Weights of a small transformer language model: 10 layers, tied embeddings.
Each number is 50 + 12 x the weight over its row's rms, rounded and kept within 0 to 99. Layers, rows and columns count from 0. The size before them is the row's rms in percent of the matrix's.

# layer 6 MLP up, 320x128, rms 0.0587, rows 22-93, columns 64-95
099:39 45 66 53 57 50 43 55 29 62 37 53 39 37 48 45 62 64 49 52 66 61 51 47 75 55 42 56 65 45 41 55
099:34 40 32 52 64 48 38 72 61 28 38 50 33 45 53 45 53 40 45 43 30 70 53 39 47 46 53 44 58 51 47 43
095:43 44 29 35 56 36 34 65 39 40 58 53 75 51 38 41 21 35 49 56 47 58 61 57 68 52 57 31 59 35 48 61
102:26 57 50 51 64 70 59 48 48 56 25 59 74 39 53 43 65 72 41 36 57 61 57 44 60 47 41 54 34 50 68 60
102:56 46 58 52 53 50 50 43 58 32 57 49 58 55 67 59 53 48 58 59 52 38 51 43 31 77 34 38 42 48 61 44
100:41 63 53 43 59 39 42 60 67 63 45 51 55 42 68 39 55 60 62 59 54 58 39 31 30 28 56 64 65 65 52 58
096:46 48 60 24 37 44 56 48 31 38 46 43 39 65 49 58 58 61 53 56 44 66 57 75 54 48 50 40 46 51 70 46
095:68 57 75 63 54 48 55 59 34 36 53 64 47 52 55 52 58 47 54 32 65 55 63 36 33 44 67 28 43 78 52 49
108:53 44 51 54 45 34 72 55 46 51 28 40 69 37 49 65 58 40 49 49 48 76 47 35 50 34 58 26 30 42 34 53
096:55 41 39 50 42 44 50 31 65 41 56 49 57 31 67 59 43 48 59 56 53 48 69 53 49 46 45 51 63 47 36 62
096:46 72 62 66 46 42 56 43 55 74 57 55 50 64 40 37 49 71 29 75 76 48 42 58 48 54 70 58 62 54 80 59
099:57 44 46 79 45 45 37 37 53 69 61 53 42 57 76 50 57 45 55 64 45 41 61 44 48 55 43 62 42 32 54 59
102:72 43 41 24 38 65 41 55 57 45 55 55 56 56 48 71 73 62 40 86 44 47 58 72 60 49 66 39 61 61 53 53
100:40 40 28 53 36 32 68 40 52 40 48 35 62 34 58 48 55 52 47 55 33 45 47 31 41 52 47 37 40 50 50 38
099:66 61 32 54 55 53 37 62 55 62 39 54 57 56 62 54 47 49 46 46 53 78 42 48 48 58 51 54 54 53 37 52
105:63 67 49 50 60 74 46 47 30 52 54 27 51 57 57 43 57 47 70 34 17 56 54 45 69 40 31 42 33 34 67 50
104:58 44 62 44 56 17 68 63 55 54 35 56 64 29 50 41 66 56 51 64 63 38 43 56 44 47 62 59 51 38 25 54
101:41 81 70 64 71 26 53 51 63 53 55 47 58 59 60 57 35 16 54 35 50 42 61 44 25 48 56 48 44 29 23 43
107:30 48 55 22 53 36 60 65 49 56 35 57 45 46 44 52 43 59 37 53 58 61 76 58 44 63 35 47 50 46 64 57
108:42 85 58 51 53 44 66 69 39 47 66 44 46 58 85 51 57 72 52 63 43 60 82 55 41 40 49 29 43 58 46 53
099:51 51 55 33 71 58 38 62 47 32 38 35 52 63 43 49 58 46 62 32 54 59 58 47 56 49 62 28 61 46 61 48
095:55 37 25 47 37 48 33 53 40 48 44 60 27 48 71 81 36 42 65 49 49 45 59 66 49 43 52 47 28 57 64 40
093:39 47 56 37 20 44 41 54 19 73 44 67 55 53 52 47 94 54 47 19 58 68 49 63 52 45 24 42 42 41 55 47
095:47 45 35 70 34 45 37 55 55 58 50 50 37 48 42 68 32 60 60 48 35 56 57 44 60 64 51 60 59 49 45 55
098:38 40 61 59 67 62 44 43 34 37 49 52 36 41 50 65 46 45 63 53 33 31 68 49 35 36 55 66 51 49 70 67
102:47 49 36 56 07 35 50 43 46 39 37 58 63 53 56 51 53 44 67 42 56 58 61 48 39 50 64 55 20 45 59 42
090:47 52 54 56 51 52 59 50 38 56 50 60 60 48 59 60 55 47 58 40 42 46 59 42 44 59 42 72 40 60 51 43
102:51 55 38 50 61 41 60 49 56 42 48 64 50 64 66 51 28 42 61 36 46 54 65 53 48 37 40 56 53 67 55 46
099:64 44 71 41 54 49 53 31 54 46 56 44 43 48 54 44 22 67 55 36 60 64 31 57 59 73 56 35 51 46 42 50
102:21 30 60 54 46 49 47 44 27 49 46 57 44 52 67 49 44 42 65 38 45 69 54 59 37 42 50 50 36 70 49 46
099:51 49 83 46 44 52 55 43 54 44 30 50 52 49 71 58 53 47 46 39 52 47 27 65 71 53 46 54 49 66 42 54
101:51 50 57 57 46 49 42 41 56 41 51 58 42 44 38 41 65 18 53 57 53 57 63 51 47 31 61 43 41 40 66 52
100:52 50 56 52 56 42 64 28 62 62 44 56 38 66 57 30 55 52 52 62 38 45 56 71 43 62 42 77 47 38 48 70
109:52 68 24 40 53 57 31 63 47 39 52 56 33 52 53 39 47 58 24 48 57 44 46 40 46 51 63 42 54 73 53 54
107:52 54 51 61 46 46 48 44 25 45 34 59 62 43 42 32 50 57 57 54 54 69 51 51 60 63 52 43 33 48 37 53
103:41 34 56 67 59 57 57 45 21 49 46 69 41 36 47 70 51 57 55 60 54 40 43 52 45 57 57 63 74 38 59 66
098:58 56 56 42 59 37 34 52 44 53 44 36 62 38 34 68 58 81 75 64 50 52 48 36 46 47 59 67 65 44 60 45
104:41 37 58 44 66 28 25 53 49 58 36 52 60 62 38 49 77 78 43 42 33 38 49 41 53 55 51 37 39 41 58 48
102:57 41 47 49 67 37 56 50 46 50 54 53 62 38 58 28 38 53 25 44 50 42 53 53 51 23 53 68 52 52 30 83
098:75 62 45 59 30 54 37 50 57 40 50 64 53 60 54 50 66 65 37 31 55 37 35 60 36 39 51 69 40 34 34 56
099:48 29 51 29 46 54 45 58 37 42 61 52 45 38 45 45 60 44 84 32 30 32 43 55 60 55 60 63 40 47 51 59
104:45 49 42 33 68 37 40 43 70 54 58 57 42 43 78 46 58 50 39 37 46 40 75 51 47 40 40 84 59 59 38 40
094:34 55 43 36 45 45 43 48 56 70 65 61 40 51 56 40 49 67 45 60 34 54 51 31 38 57 50 52 63 56 44 48
096:48 58 66 62 45 62 64 64 59 32 53 47 53 54 54 41 46 74 53 52 38 43 14 54 54 44 45 57 47 35 45 45
100:57 46 75 51 47 53 57 43 59 35 41 68 46 43 63 47 34 50 50 42 58 46 61 54 40 54 54 46 48 47 52 70
102:63 55 54 65 66 68 74 87 57 50 51 71 37 54 48 27 49 52 49 42 38 45 69 48 46 52 39 52 41 23 58 70
089:54 61 51 44 49 67 44 54 71 64 46 48 71 48 74 22 76 39 48 53 56 26 51 48 39 55 57 41 55 57 64 33
107:37 44 64 42 71 50 51 59 49 44 59 24 64 35 80 60 39 54 29 48 59 64 42 47 53 67 44 31 67 67 65 33
102:39 60 62 64 71 21 44 58 52 45 51 49 43 41 51 74 33 61 60 63 50 54 43 59 71 56 38 43 39 29 57 71
099:48 37 59 46 33 64 49 50 45 62 79 55 77 36 64 31 46 56 44 38 53 45 48 65 55 53 68 57 59 28 57 53
092:53 55 15 56 73 43 30 46 37 56 56 45 34 71 43 50 47 55 60 54 50 38 72 20 61 39 56 33 35 45 38 68
096:55 61 53 37 40 31 50 30 44 57 39 81 65 32 42 34 55 55 65 62 58 59 59 60 62 42 56 55 69 65 58 56
098:53 61 49 57 55 47 43 61 54 51 21 23 51 52 42 73 58 66 46 47 62 71 44 46 45 54 49 47 76 56 43 61
100:69 66 38 31 30 41 40 59 34 64 59 49 57 45 61 39 52 52 48 47 72 66 62 38 61 45 45 44 64 49 55 58
096:39 61 65 52 41 43 44 50 54 30 38 61 43 59 57 60 47 32 51 33 39 67 59 32 54 34 57 49 34 60 46 59
095:42 53 46 70 59 58 54 78 45 41 46 42 45 60 47 44 40 48 69 38 32 40 40 57 54 62 43 56 31 58 43 45
106:65 73 56 42 29 59 50 61 61 25 67 54 46 54 45 52 59 63 54 41 43 20 36 20 60 34 57 27 47 54 50 50
105:58 69 44 61 71 60 63 66 26 60 48 43 47 53 59 47 45 46 46 32 54 50 74 56 61 50 59 51 58 48 44 61
107:32 67 52 43 52 60 46 45 50 19 39 56 57 45 42 59 46 48 31 40 68 54 41 40 57 31 50 60 75 51 42 44
107:76 51 52 52 42 60 57 52 60 54 44 72 42 21 36 31 50 42 59 52 46 65 34 66 50 51 70 53 53 42 51 34
097:40 14 49 63 70 51 48 76 52 46 58 69 24 65 65 45 45 53 21 53 43 59 61 30 58 51 83 48 63 57 49 56
095:64 38 23 52 34 57 53 40 46 64 47 33 66 36 50 71 66 51 47 55 42 43 50 41 42 43 46 62 60 56 66 58
100:47 42 68 69 41 51 46 48 47 41 51 38 44 43 45 49 54 45 38 63 42 28 30 70 57 53 35 52 37 59 45 44
105:72 52 45 34 43 30 30 71 39 51 61 63 16 75 52 72 46 67 70 58 39 40 55 45 62 50 53 39 55 56 24 53
108:72 44 40 69 53 50 67 39 52 40 71 31 28 59 43 58 50 61 59 40 54 52 69 31 53 29 60 37 25 35 46 55
104:37 52 42 67 44 54 41 44 57 68 52 61 27 51 59 41 62 62 63 56 48 37 59 47 56 28 63 53 59 46 33 49
105:33 51 51 50 49 49 60 57 45 44 62 38 36 35 52 31 57 68 54 42 41 51 46 42 59 65 31 51 33 29 51 47
105:50 44 72 48 46 55 57 51 44 44 64 73 47 54 61 41 60 78 52 68 67 28 32 61 48 55 40 18 41 46 56 41
097:37 49 38 71 29 46 58 62 71 39 55 43 45 74 59 61 48 59 41 54 63 58 37 56 43 31 45 46 51 38 38 47
095:25 44 47 51 60 54 44 67 31 51 52 57 46 33 69 48 32 38 48 41 68 55 27 42 37 31 46 55 41 50 40 64
103:53 39 56 61 40 53 47 50 33 37 68 28 52 53 65 39 36 65 45 74 35 37 43 47 32 37 54 35 52 50 63 64
099:71 69 68 40 43 38 36 48 52 34 35 41 26 44 39 47 46 46 42 56 41 51 52 44 49 24 61 61 31 62 32 47
# layer 6 MLP down (transposed), 320x128, rms 0.059, rows 22-92, columns 64-95
088:52 57 38 80 38 30 60 43 41 51 60 71 56 54 58 61 38 51 42 57 61 35 43 47 45 46 37 34 40 37 49 45
099:63 44 60 64 56 48 49 68 66 41 60 41 56 56 45 64 43 51 71 64 48 37 37 47 32 43 37 55 33 38 43 51
096:64 53 35 47 51 66 47 16 21 52 58 48 74 42 60 59 31 61 73 62 56 51 48 48 36 57 45 44 35 45 58 39
094:48 29 47 39 37 49 37 25 73 67 63 50 34 55 60 35 59 56 31 64 49 29 54 51 53 48 61 43 39 47 48 44
098:35 42 56 50 34 48 65 56 62 43 87 33 43 43 33 47 40 60 46 60 47 49 48 67 54 35 62 45 33 38 33 72
103:30 50 46 44 43 52 35 30 62 44 68 72 75 49 50 52 66 56 36 61 47 53 35 45 54 34 54 53 43 43 34 45
094:62 80 39 54 49 58 26 57 46 63 35 44 37 48 58 54 42 55 61 64 77 43 62 43 46 45 44 41 69 65 60 43
099:32 46 36 41 65 49 61 51 74 78 75 48 53 37 39 67 44 51 41 48 32 47 48 48 34 55 37 60 38 35 46 67
109:68 44 51 72 58 53 45 52 68 51 47 60 52 74 38 48 85 57 26 73 44 69 63 47 50 52 54 50 51 43 37 57
111:44 72 55 48 55 65 72 55 69 37 52 55 37 47 62 56 61 59 44 35 72 60 56 65 58 39 67 57 68 60 50 62
097:63 46 61 57 42 25 60 51 77 56 64 43 61 33 39 42 46 48 76 47 76 40 51 55 40 49 60 45 45 62 43 55
107:34 39 34 46 62 58 48 57 46 51 26 50 40 44 65 59 36 48 50 63 36 55 74 48 45 68 51 72 83 46 59 54
103:59 55 61 35 55 48 49 51 51 40 46 72 57 44 52 45 53 39 47 43 51 57 45 51 36 54 59 62 36 38 50 74
100:41 62 53 52 47 36 30 47 60 44 55 40 40 38 35 66 42 69 70 45 56 72 53 36 51 42 61 68 28 53 39 38
103:42 51 48 48 63 42 40 45 47 34 48 61 61 38 59 50 37 37 47 78 40 63 48 59 39 35 55 55 38 44 46 36
099:46 53 47 69 43 61 41 59 54 61 32 60 60 64 42 55 47 48 55 38 57 54 68 61 38 57 56 21 36 45 49 29
100:54 41 61 55 56 40 39 60 37 66 67 58 60 67 56 79 40 50 64 21 64 78 40 42 36 29 61 52 25 34 47 37
099:45 70 50 42 56 47 58 47 55 44 63 41 39 41 33 65 47 47 59 76 67 56 46 64 41 42 52 39 68 57 50 45
105:40 48 62 44 58 63 56 46 45 31 53 45 81 69 54 80 60 46 69 49 64 46 56 47 64 48 41 53 58 26 44 50
107:56 50 70 45 49 58 46 44 43 48 47 37 48 52 42 72 47 74 58 54 35 55 50 35 50 48 25 40 50 45 37 34
101:61 73 48 59 37 46 49 48 42 63 40 80 58 61 36 28 52 40 40 48 49 73 69 57 49 73 42 60 43 30 60 51
099:37 75 46 62 53 49 61 54 46 54 59 55 57 52 65 46 71 37 51 54 51 53 24 46 36 49 40 53 56 48 46 55
099:25 43 59 44 27 60 34 34 69 56 63 29 46 51 69 61 63 31 43 58 28 51 46 47 64 42 59 33 41 49 57 62
096:58 55 36 44 36 29 50 52 56 68 44 48 42 53 48 47 35 52 51 68 39 37 35 62 49 44 42 73 45 47 38 67
093:55 54 23 58 74 66 47 52 48 42 29 58 47 48 30 29 36 39 37 42 49 35 61 60 35 53 44 35 52 59 44 40
100:23 67 46 29 71 65 54 59 35 35 50 44 81 34 51 52 44 49 58 59 37 33 46 55 47 51 67 54 40 38 64 36
097:63 38 64 66 51 73 51 62 47 56 34 50 60 52 41 64 36 52 62 69 58 44 55 50 55 69 55 50 34 48 74 65
099:76 49 38 46 53 38 30 46 48 58 51 53 46 59 59 25 43 59 62 56 47 37 68 36 43 20 37 34 71 33 51 28
099:43 53 45 45 50 57 39 62 35 67 53 37 53 52 36 51 21 53 48 44 40 57 44 59 52 48 38 61 11 59 40 53
099:73 39 38 42 54 56 46 50 70 51 52 47 59 37 40 61 56 56 47 48 36 34 57 48 39 41 48 60 72 49 62 35
095:48 54 36 56 38 82 70 38 49 70 40 30 32 55 29 56 75 48 51 51 45 48 52 48 52 41 56 52 65 45 50 48
108:36 24 56 53 31 46 37 53 63 44 78 46 36 58 64 46 34 66 54 48 29 49 62 40 53 42 65 60 48 41 46 48
097:54 54 65 51 59 51 62 44 70 41 54 49 53 45 49 50 44 46 49 55 72 27 45 54 74 38 52 49 43 54 75 41
104:57 50 51 29 24 75 42 66 50 46 63 50 49 67 61 57 63 43 51 53 23 49 76 40 51 60 49 56 34 58 50 50
102:29 53 43 28 53 31 59 44 57 42 56 76 34 57 63 56 67 35 44 64 45 35 55 57 40 58 67 62 39 64 55 59
102:58 43 51 37 50 55 30 29 41 50 52 45 47 37 47 43 34 52 58 55 53 47 52 67 53 53 41 40 39 50 47 42
093:48 40 43 46 54 52 44 43 61 56 53 47 38 70 66 51 45 56 50 36 47 86 63 52 35 43 42 55 53 45 37 52
103:56 61 52 74 52 46 77 54 44 44 53 31 31 41 52 71 60 56 67 54 55 43 46 43 57 55 40 48 36 49 40 48
105:37 57 63 56 67 44 47 40 54 52 27 52 40 30 53 34 42 50 59 37 56 61 32 42 71 52 36 62 38 43 41 69
100:20 44 33 35 60 63 57 45 47 44 50 36 56 39 41 34 42 45 45 49 50 62 50 61 66 55 34 40 49 41 69 61
100:30 76 26 59 59 69 44 60 58 42 53 55 52 60 51 58 64 36 45 26 52 41 31 61 60 63 49 48 67 53 49 45
104:34 54 69 46 45 60 90 27 43 51 47 59 59 45 54 34 40 58 56 57 55 48 20 54 52 52 46 47 37 31 66 49
091:31 60 49 53 69 49 58 46 40 77 67 64 61 52 42 48 44 28 51 50 41 81 54 51 47 51 51 51 66 58 56 38
100:32 49 75 60 60 53 50 84 40 37 56 66 55 42 52 53 52 65 43 40 74 19 48 54 34 57 46 50 37 29 47 47
099:72 45 53 35 51 48 48 54 61 51 42 39 29 33 69 55 43 45 60 45 49 51 69 49 57 33 45 77 35 55 57 52
102:25 39 51 41 60 51 57 56 32 74 40 50 31 48 45 58 34 50 48 68 68 58 53 36 40 52 23 39 47 40 59 50
092:45 27 48 52 55 29 56 44 46 50 59 34 41 47 69 51 60 36 65 70 33 74 56 37 62 38 51 39 56 41 52 48
109:85 41 59 57 41 51 49 22 47 49 61 66 53 59 50 70 56 30 51 29 53 43 47 47 80 45 41 47 58 46 59 59
101:65 28 37 59 66 58 49 58 35 39 48 40 42 40 35 68 52 64 36 47 45 69 56 48 47 46 53 41 47 53 65 60
094:40 43 30 41 38 33 49 55 52 65 52 34 40 53 62 79 38 52 51 56 40 47 57 70 55 51 39 66 50 49 61 50
094:40 39 25 48 46 56 43 66 58 48 65 50 60 45 35 54 76 55 52 51 67 49 51 59 58 50 30 53 34 61 66 41
102:35 57 42 61 48 60 31 60 68 66 47 37 26 65 58 46 59 53 50 61 59 38 48 06 62 58 55 32 59 41 45 31
094:55 70 47 38 63 41 51 52 42 61 42 43 35 38 47 72 53 67 59 50 62 42 42 43 60 55 31 47 25 68 45 46
096:65 44 43 50 53 50 74 35 30 36 64 58 58 52 51 40 52 57 37 27 49 55 60 42 41 46 55 22 58 39 55 57
097:27 43 56 45 57 31 55 45 63 41 65 36 46 57 52 32 35 45 42 42 38 68 41 50 40 48 52 47 33 77 39 55
089:42 44 47 33 50 46 41 36 54 41 78 41 64 38 71 59 56 39 69 39 41 47 55 41 58 31 44 50 74 43 57 51
104:43 31 62 48 59 60 21 50 45 37 43 44 41 33 48 60 34 53 37 39 45 68 53 36 34 65 57 41 56 51 45 62
105:53 39 45 53 51 62 82 44 57 42 44 38 33 57 64 50 62 45 56 53 55 41 66 46 37 52 61 43 47 47 25 73
103:65 45 53 45 27 63 75 48 31 58 77 62 61 56 46 66 57 40 74 52 56 47 58 33 47 51 55 45 58 68 50 50
096:34 59 61 53 66 59 53 42 38 39 35 60 57 41 60 67 63 49 47 36 47 36 41 60 59 63 37 51 38 26 49 48
103:75 74 36 57 56 69 50 48 71 37 37 49 42 45 65 48 36 47 28 70 44 45 30 54 50 40 40 53 47 38 35 34
100:59 40 59 31 64 39 56 36 37 62 53 68 35 58 56 63 50 53 46 37 46 54 74 58 44 53 65 36 41 55 57 70
104:51 42 39 68 44 47 48 47 61 69 53 46 34 46 46 38 53 64 26 56 49 54 65 55 30 32 54 31 60 50 39 48
099:43 32 63 54 54 59 36 68 46 31 64 45 57 56 68 46 91 63 63 45 36 62 72 69 65 42 32 50 71 50 44 45
109:46 43 62 32 52 65 61 42 48 52 80 36 47 49 45 65 59 70 16 42 45 59 52 56 58 52 55 67 57 60 60 75
103:60 39 40 53 50 56 38 62 30 55 73 35 55 44 43 66 71 41 68 36 39 58 30 54 57 83 48 63 27 49 47 68
097:51 41 43 64 49 73 62 69 49 43 57 44 73 48 43 61 67 56 64 39 45 57 45 59 51 68 55 41 44 60 69 45
106:52 50 46 31 40 59 53 59 67 39 51 58 42 44 55 65 60 45 44 56 62 48 43 40 51 44 48 41 68 31 36 59
106:54 49 27 46 68 27 59 63 38 45 56 54 47 65 74 43 50 58 61 55 61 56 30 49 38 32 41 35 57 46 44 44
104:41 37 64 44 57 49 49 55 41 58 23 55 49 42 62 38 71 42 45 48 30 61 52 57 41 29 45 66 35 58 39 36
099:56 57 52 37 33 63 41 64 58 41 49 51 42 58 41 39 47 60 54 45 43 68 45 40 56 56 66 52 67 30 46 53
# layer 6 MLP gate, 320x128, rms 0.059, rows 23-93, columns 64-95
098:63 55 76 41 49 70 52 55 28 25 58 33 58 47 52 54 45 46 72 40 46 41 34 65 89 54 63 42 51 56 49 65
098:49 55 63 72 52 48 35 51 57 52 36 84 31 57 50 35 68 36 46 51 52 70 62 47 53 49 63 61 81 57 51 66
097:35 37 52 55 55 60 44 57 41 49 25 44 61 58 57 57 43 55 55 42 64 38 36 59 46 63 49 38 44 68 45 54
105:34 48 48 48 55 58 37 67 32 44 55 50 47 39 81 59 45 62 46 62 50 42 39 56 46 54 46 68 45 53 69 48
102:62 43 51 57 61 66 68 71 52 25 55 52 33 56 44 47 29 55 51 41 45 43 46 36 48 45 44 67 69 56 18 46
098:57 54 57 41 51 61 54 62 48 39 55 48 62 68 48 52 37 71 37 56 68 42 56 34 55 56 51 66 59 38 59 87
095:59 62 58 55 43 47 27 46 71 53 45 51 49 50 32 71 39 47 78 59 70 32 68 45 61 59 47 66 50 46 49 34
107:55 46 55 62 49 56 42 64 38 39 64 45 31 58 26 53 51 44 56 49 40 34 65 75 41 48 60 36 55 59 54 50
114:34 51 64 47 59 54 84 40 56 38 33 40 46 47 25 70 43 57 36 32 55 55 44 62 64 59 27 37 44 62 40 37
097:37 64 58 49 45 38 65 61 34 57 57 65 35 62 54 57 81 63 46 51 55 48 50 60 48 64 62 46 25 33 49 62
096:25 62 39 52 54 42 79 59 46 38 38 44 29 82 47 45 65 50 50 23 62 47 88 38 32 48 67 46 60 52 56 55
106:53 43 56 58 46 69 43 60 59 60 44 39 67 44 44 52 46 67 35 66 29 56 47 48 50 59 38 50 59 38 64 54
101:73 48 35 35 73 64 70 57 37 43 41 28 48 50 52 31 42 62 42 64 72 43 60 61 52 64 53 44 51 42 42 59
103:39 34 34 42 46 63 45 37 50 51 44 49 45 51 41 83 32 51 52 67 53 46 44 73 81 78 56 43 45 44 29 55
104:43 56 64 60 58 32 57 85 63 32 49 40 30 37 48 81 41 53 51 55 50 42 56 45 50 38 37 53 33 51 41 40
103:48 58 46 79 47 25 45 59 41 53 53 46 48 43 63 36 39 56 43 56 37 29 57 41 47 65 56 42 64 57 32 38
103:34 45 56 50 52 48 42 29 53 28 45 44 32 55 44 62 47 34 48 40 33 31 49 48 52 48 32 37 45 34 42 53
100:72 63 58 73 44 60 70 48 46 34 44 55 57 62 46 67 62 29 50 45 35 60 54 43 78 66 51 48 49 75 56 58
105:53 38 30 37 50 36 57 47 32 50 55 56 58 58 17 46 36 60 33 39 63 46 61 56 42 65 49 67 50 54 39 45
099:54 39 35 55 50 41 61 65 64 52 68 52 43 30 43 44 49 39 64 51 63 48 35 78 39 64 58 40 55 50 48 28
110:58 48 49 66 37 50 65 52 65 58 73 44 50 48 26 44 72 54 72 54 57 64 49 67 48 76 45 65 37 53 43 57
097:45 45 63 63 52 57 60 44 55 40 33 49 47 46 52 61 42 11 62 44 53 17 78 56 48 47 73 44 40 59 74 52
098:52 52 47 60 35 32 23 46 62 43 44 45 39 51 40 40 55 58 47 67 51 38 52 72 72 42 37 50 67 67 60 56
096:50 41 67 53 64 34 60 46 42 39 45 61 41 49 41 49 38 57 64 56 62 55 36 60 57 55 65 52 36 31 27 49
101:69 71 35 52 53 33 56 48 36 36 60 56 48 67 59 50 36 48 43 45 61 55 52 65 44 47 46 50 37 66 36 50
099:27 52 27 20 35 54 44 48 44 42 45 55 55 53 40 43 43 60 53 38 55 72 50 52 43 29 43 53 71 48 52 52
105:47 52 68 52 57 55 54 46 60 59 44 37 40 64 41 78 51 41 45 46 71 49 72 35 38 50 70 44 57 54 70 59
102:56 35 44 71 63 66 72 30 54 37 56 60 35 46 44 66 59 55 46 59 53 62 33 42 37 49 41 26 48 38 76 56
103:34 74 33 54 57 46 52 64 65 48 68 48 60 40 46 59 67 65 62 69 59 50 52 19 53 47 57 68 64 46 28 34
098:51 60 41 45 60 25 31 48 34 65 44 36 56 63 44 50 54 54 48 34 49 61 48 45 46 64 45 24 25 30 58 49
099:76 42 63 39 36 60 43 41 58 26 50 52 60 51 26 36 62 48 63 51 53 62 57 29 54 56 49 56 49 46 63 46
093:39 50 47 40 49 37 31 61 41 59 58 50 46 37 54 37 64 57 54 51 40 53 51 56 72 31 45 46 52 28 40 54
110:46 59 48 53 60 46 40 66 60 27 45 57 20 56 37 59 52 65 24 51 57 48 65 70 60 37 44 24 67 46 44 55
105:56 48 30 67 51 55 50 61 41 61 55 40 71 56 44 63 37 56 66 42 31 43 46 76 34 63 65 60 59 40 61 60
099:53 53 58 44 65 73 54 53 56 63 67 37 45 54 30 58 63 44 64 59 61 72 54 39 41 37 51 28 52 47 54 45
093:67 39 39 50 60 61 47 63 59 54 63 50 42 37 63 55 45 70 56 16 27 40 47 43 37 59 42 26 49 58 64 37
107:39 37 30 54 42 50 63 35 19 63 57 69 54 73 57 37 55 47 65 59 42 68 65 62 34 53 72 43 15 47 46 57
104:36 56 30 61 48 48 34 55 73 52 33 60 41 69 35 28 58 59 53 58 49 69 49 39 38 39 68 40 58 64 54 45
099:52 42 49 49 70 50 50 41 37 52 57 59 50 53 56 34 40 53 49 57 49 58 24 63 43 53 29 54 47 31 53 31
100:42 69 77 67 68 43 47 51 55 48 52 45 41 35 43 61 38 72 53 35 52 59 57 36 36 44 30 64 59 70 48 58
099:47 55 48 29 45 62 54 59 40 37 51 42 70 47 40 39 39 51 61 50 44 58 67 48 66 37 51 56 58 63 31 32
097:70 54 51 35 49 35 53 53 35 49 59 52 57 68 50 23 28 63 60 34 48 63 66 52 43 40 50 43 54 49 27 57
096:41 32 37 57 45 54 50 29 64 60 43 46 55 65 42 49 57 26 51 53 43 50 62 47 73 65 53 46 70 63 41 73
103:71 66 47 69 38 24 63 58 35 36 46 31 56 55 62 36 75 49 62 40 74 49 41 27 52 51 43 58 61 29 32 46
106:17 43 46 69 53 35 66 64 57 30 55 60 57 36 42 57 27 66 40 59 50 43 53 39 55 43 51 43 62 63 54 40
091:60 65 43 47 75 61 38 45 59 50 54 48 61 54 47 57 64 40 31 36 54 34 62 33 45 38 62 52 47 45 59 42
100:69 40 46 46 48 49 31 50 46 47 65 63 48 59 58 57 36 36 49 43 48 51 40 59 51 34 52 38 46 38 53 82
102:43 51 56 41 46 75 55 46 51 40 51 65 55 45 55 31 63 54 58 60 46 53 52 60 56 41 40 60 70 38 52 62
085:32 35 49 47 49 43 31 51 41 46 44 42 49 49 50 13 35 45 49 60 50 40 50 49 39 71 55 63 25 46 57 46
096:40 58 54 45 38 44 58 23 51 53 58 30 50 38 37 54 44 67 61 25 61 51 78 50 51 53 49 40 69 45 38 70
096:56 55 41 46 63 65 42 69 64 69 42 52 48 53 46 44 54 58 63 40 78 42 50 27 50 60 63 55 57 56 54 55
095:47 63 43 43 62 41 67 52 62 68 45 45 18 67 63 37 60 55 55 42 52 47 65 54 51 59 45 41 39 51 55 35
097:28 41 53 55 37 56 54 65 65 35 56 26 56 50 62 61 59 48 36 47 54 48 58 51 43 63 36 65 62 54 51 47
099:65 43 48 28 38 42 57 49 65 50 54 51 31 64 34 32 43 70 46 28 53 48 53 47 57 50 64 50 43 55 79 61
087:65 21 23 24 45 40 57 55 37 51 40 48 52 59 49 39 26 44 46 64 53 47 51 44 33 38 65 41 41 53 46 62
101:64 29 53 50 44 49 57 73 51 31 57 64 45 42 58 43 41 63 39 59 51 43 67 55 57 54 44 37 49 32 60 56
098:38 36 57 55 50 52 63 50 55 57 47 53 38 43 63 43 47 45 57 62 54 49 50 49 73 46 62 34 60 64 71 53
098:57 44 62 41 45 50 58 55 64 51 55 43 36 61 46 42 49 42 65 63 55 65 53 54 55 38 70 67 60 73 24 71
098:42 56 45 78 69 82 65 67 40 35 42 53 35 45 34 49 49 59 69 40 67 53 59 44 53 58 30 44 52 41 61 60
105:53 28 51 52 54 66 42 63 44 46 36 42 37 58 62 70 53 50 58 33 75 33 52 40 51 49 66 41 31 31 51 59
098:61 51 58 59 79 41 31 51 43 40 66 44 44 62 42 54 48 48 31 40 51 55 93 52 49 56 45 39 59 48 55 69
097:54 55 45 56 12 42 39 26 50 46 39 60 46 49 44 42 31 48 52 29 42 33 48 38 40 41 72 47 69 54 37 64
110:70 49 80 44 48 67 63 62 40 70 55 60 56 64 35 64 58 31 41 47 64 62 73 56 52 30 65 54 52 60 49 59
110:46 55 31 58 57 60 43 63 51 45 58 52 52 71 72 56 56 58 53 46 38 73 42 65 58 39 69 41 50 50 32 41
104:50 57 51 66 51 50 39 58 48 45 53 30 54 42 78 59 51 58 57 61 62 37 53 46 61 40 57 46 53 56 29 61
097:55 63 52 40 26 67 43 60 55 67 38 49 50 76 51 58 63 67 60 58 33 42 63 67 62 44 37 56 59 46 60 17
109:46 44 47 54 28 31 56 49 65 53 66 43 55 50 29 50 53 40 51 33 52 52 59 43 43 36 54 61 41 48 53 61
099:37 64 40 60 50 50 48 38 52 67 74 51 64 64 43 49 42 52 41 31 61 73 44 39 50 65 47 29 46 54 44 32
098:54 49 66 55 36 53 59 62 49 54 43 53 61 62 42 65 75 50 82 47 59 45 46 61 50 55 64 29 53 25 46 45
104:47 38 62 65 31 26 51 58 41 43 28 59 46 66 47 52 46 81 62 37 55 46 48 74 40 40 52 45 44 85 41 40
097:57 39 44 37 73 77 70 76 60 40 64 58 49 37 59 55 32 53 36 54 51 56 60 68 62 40 48 35 62 50 53 39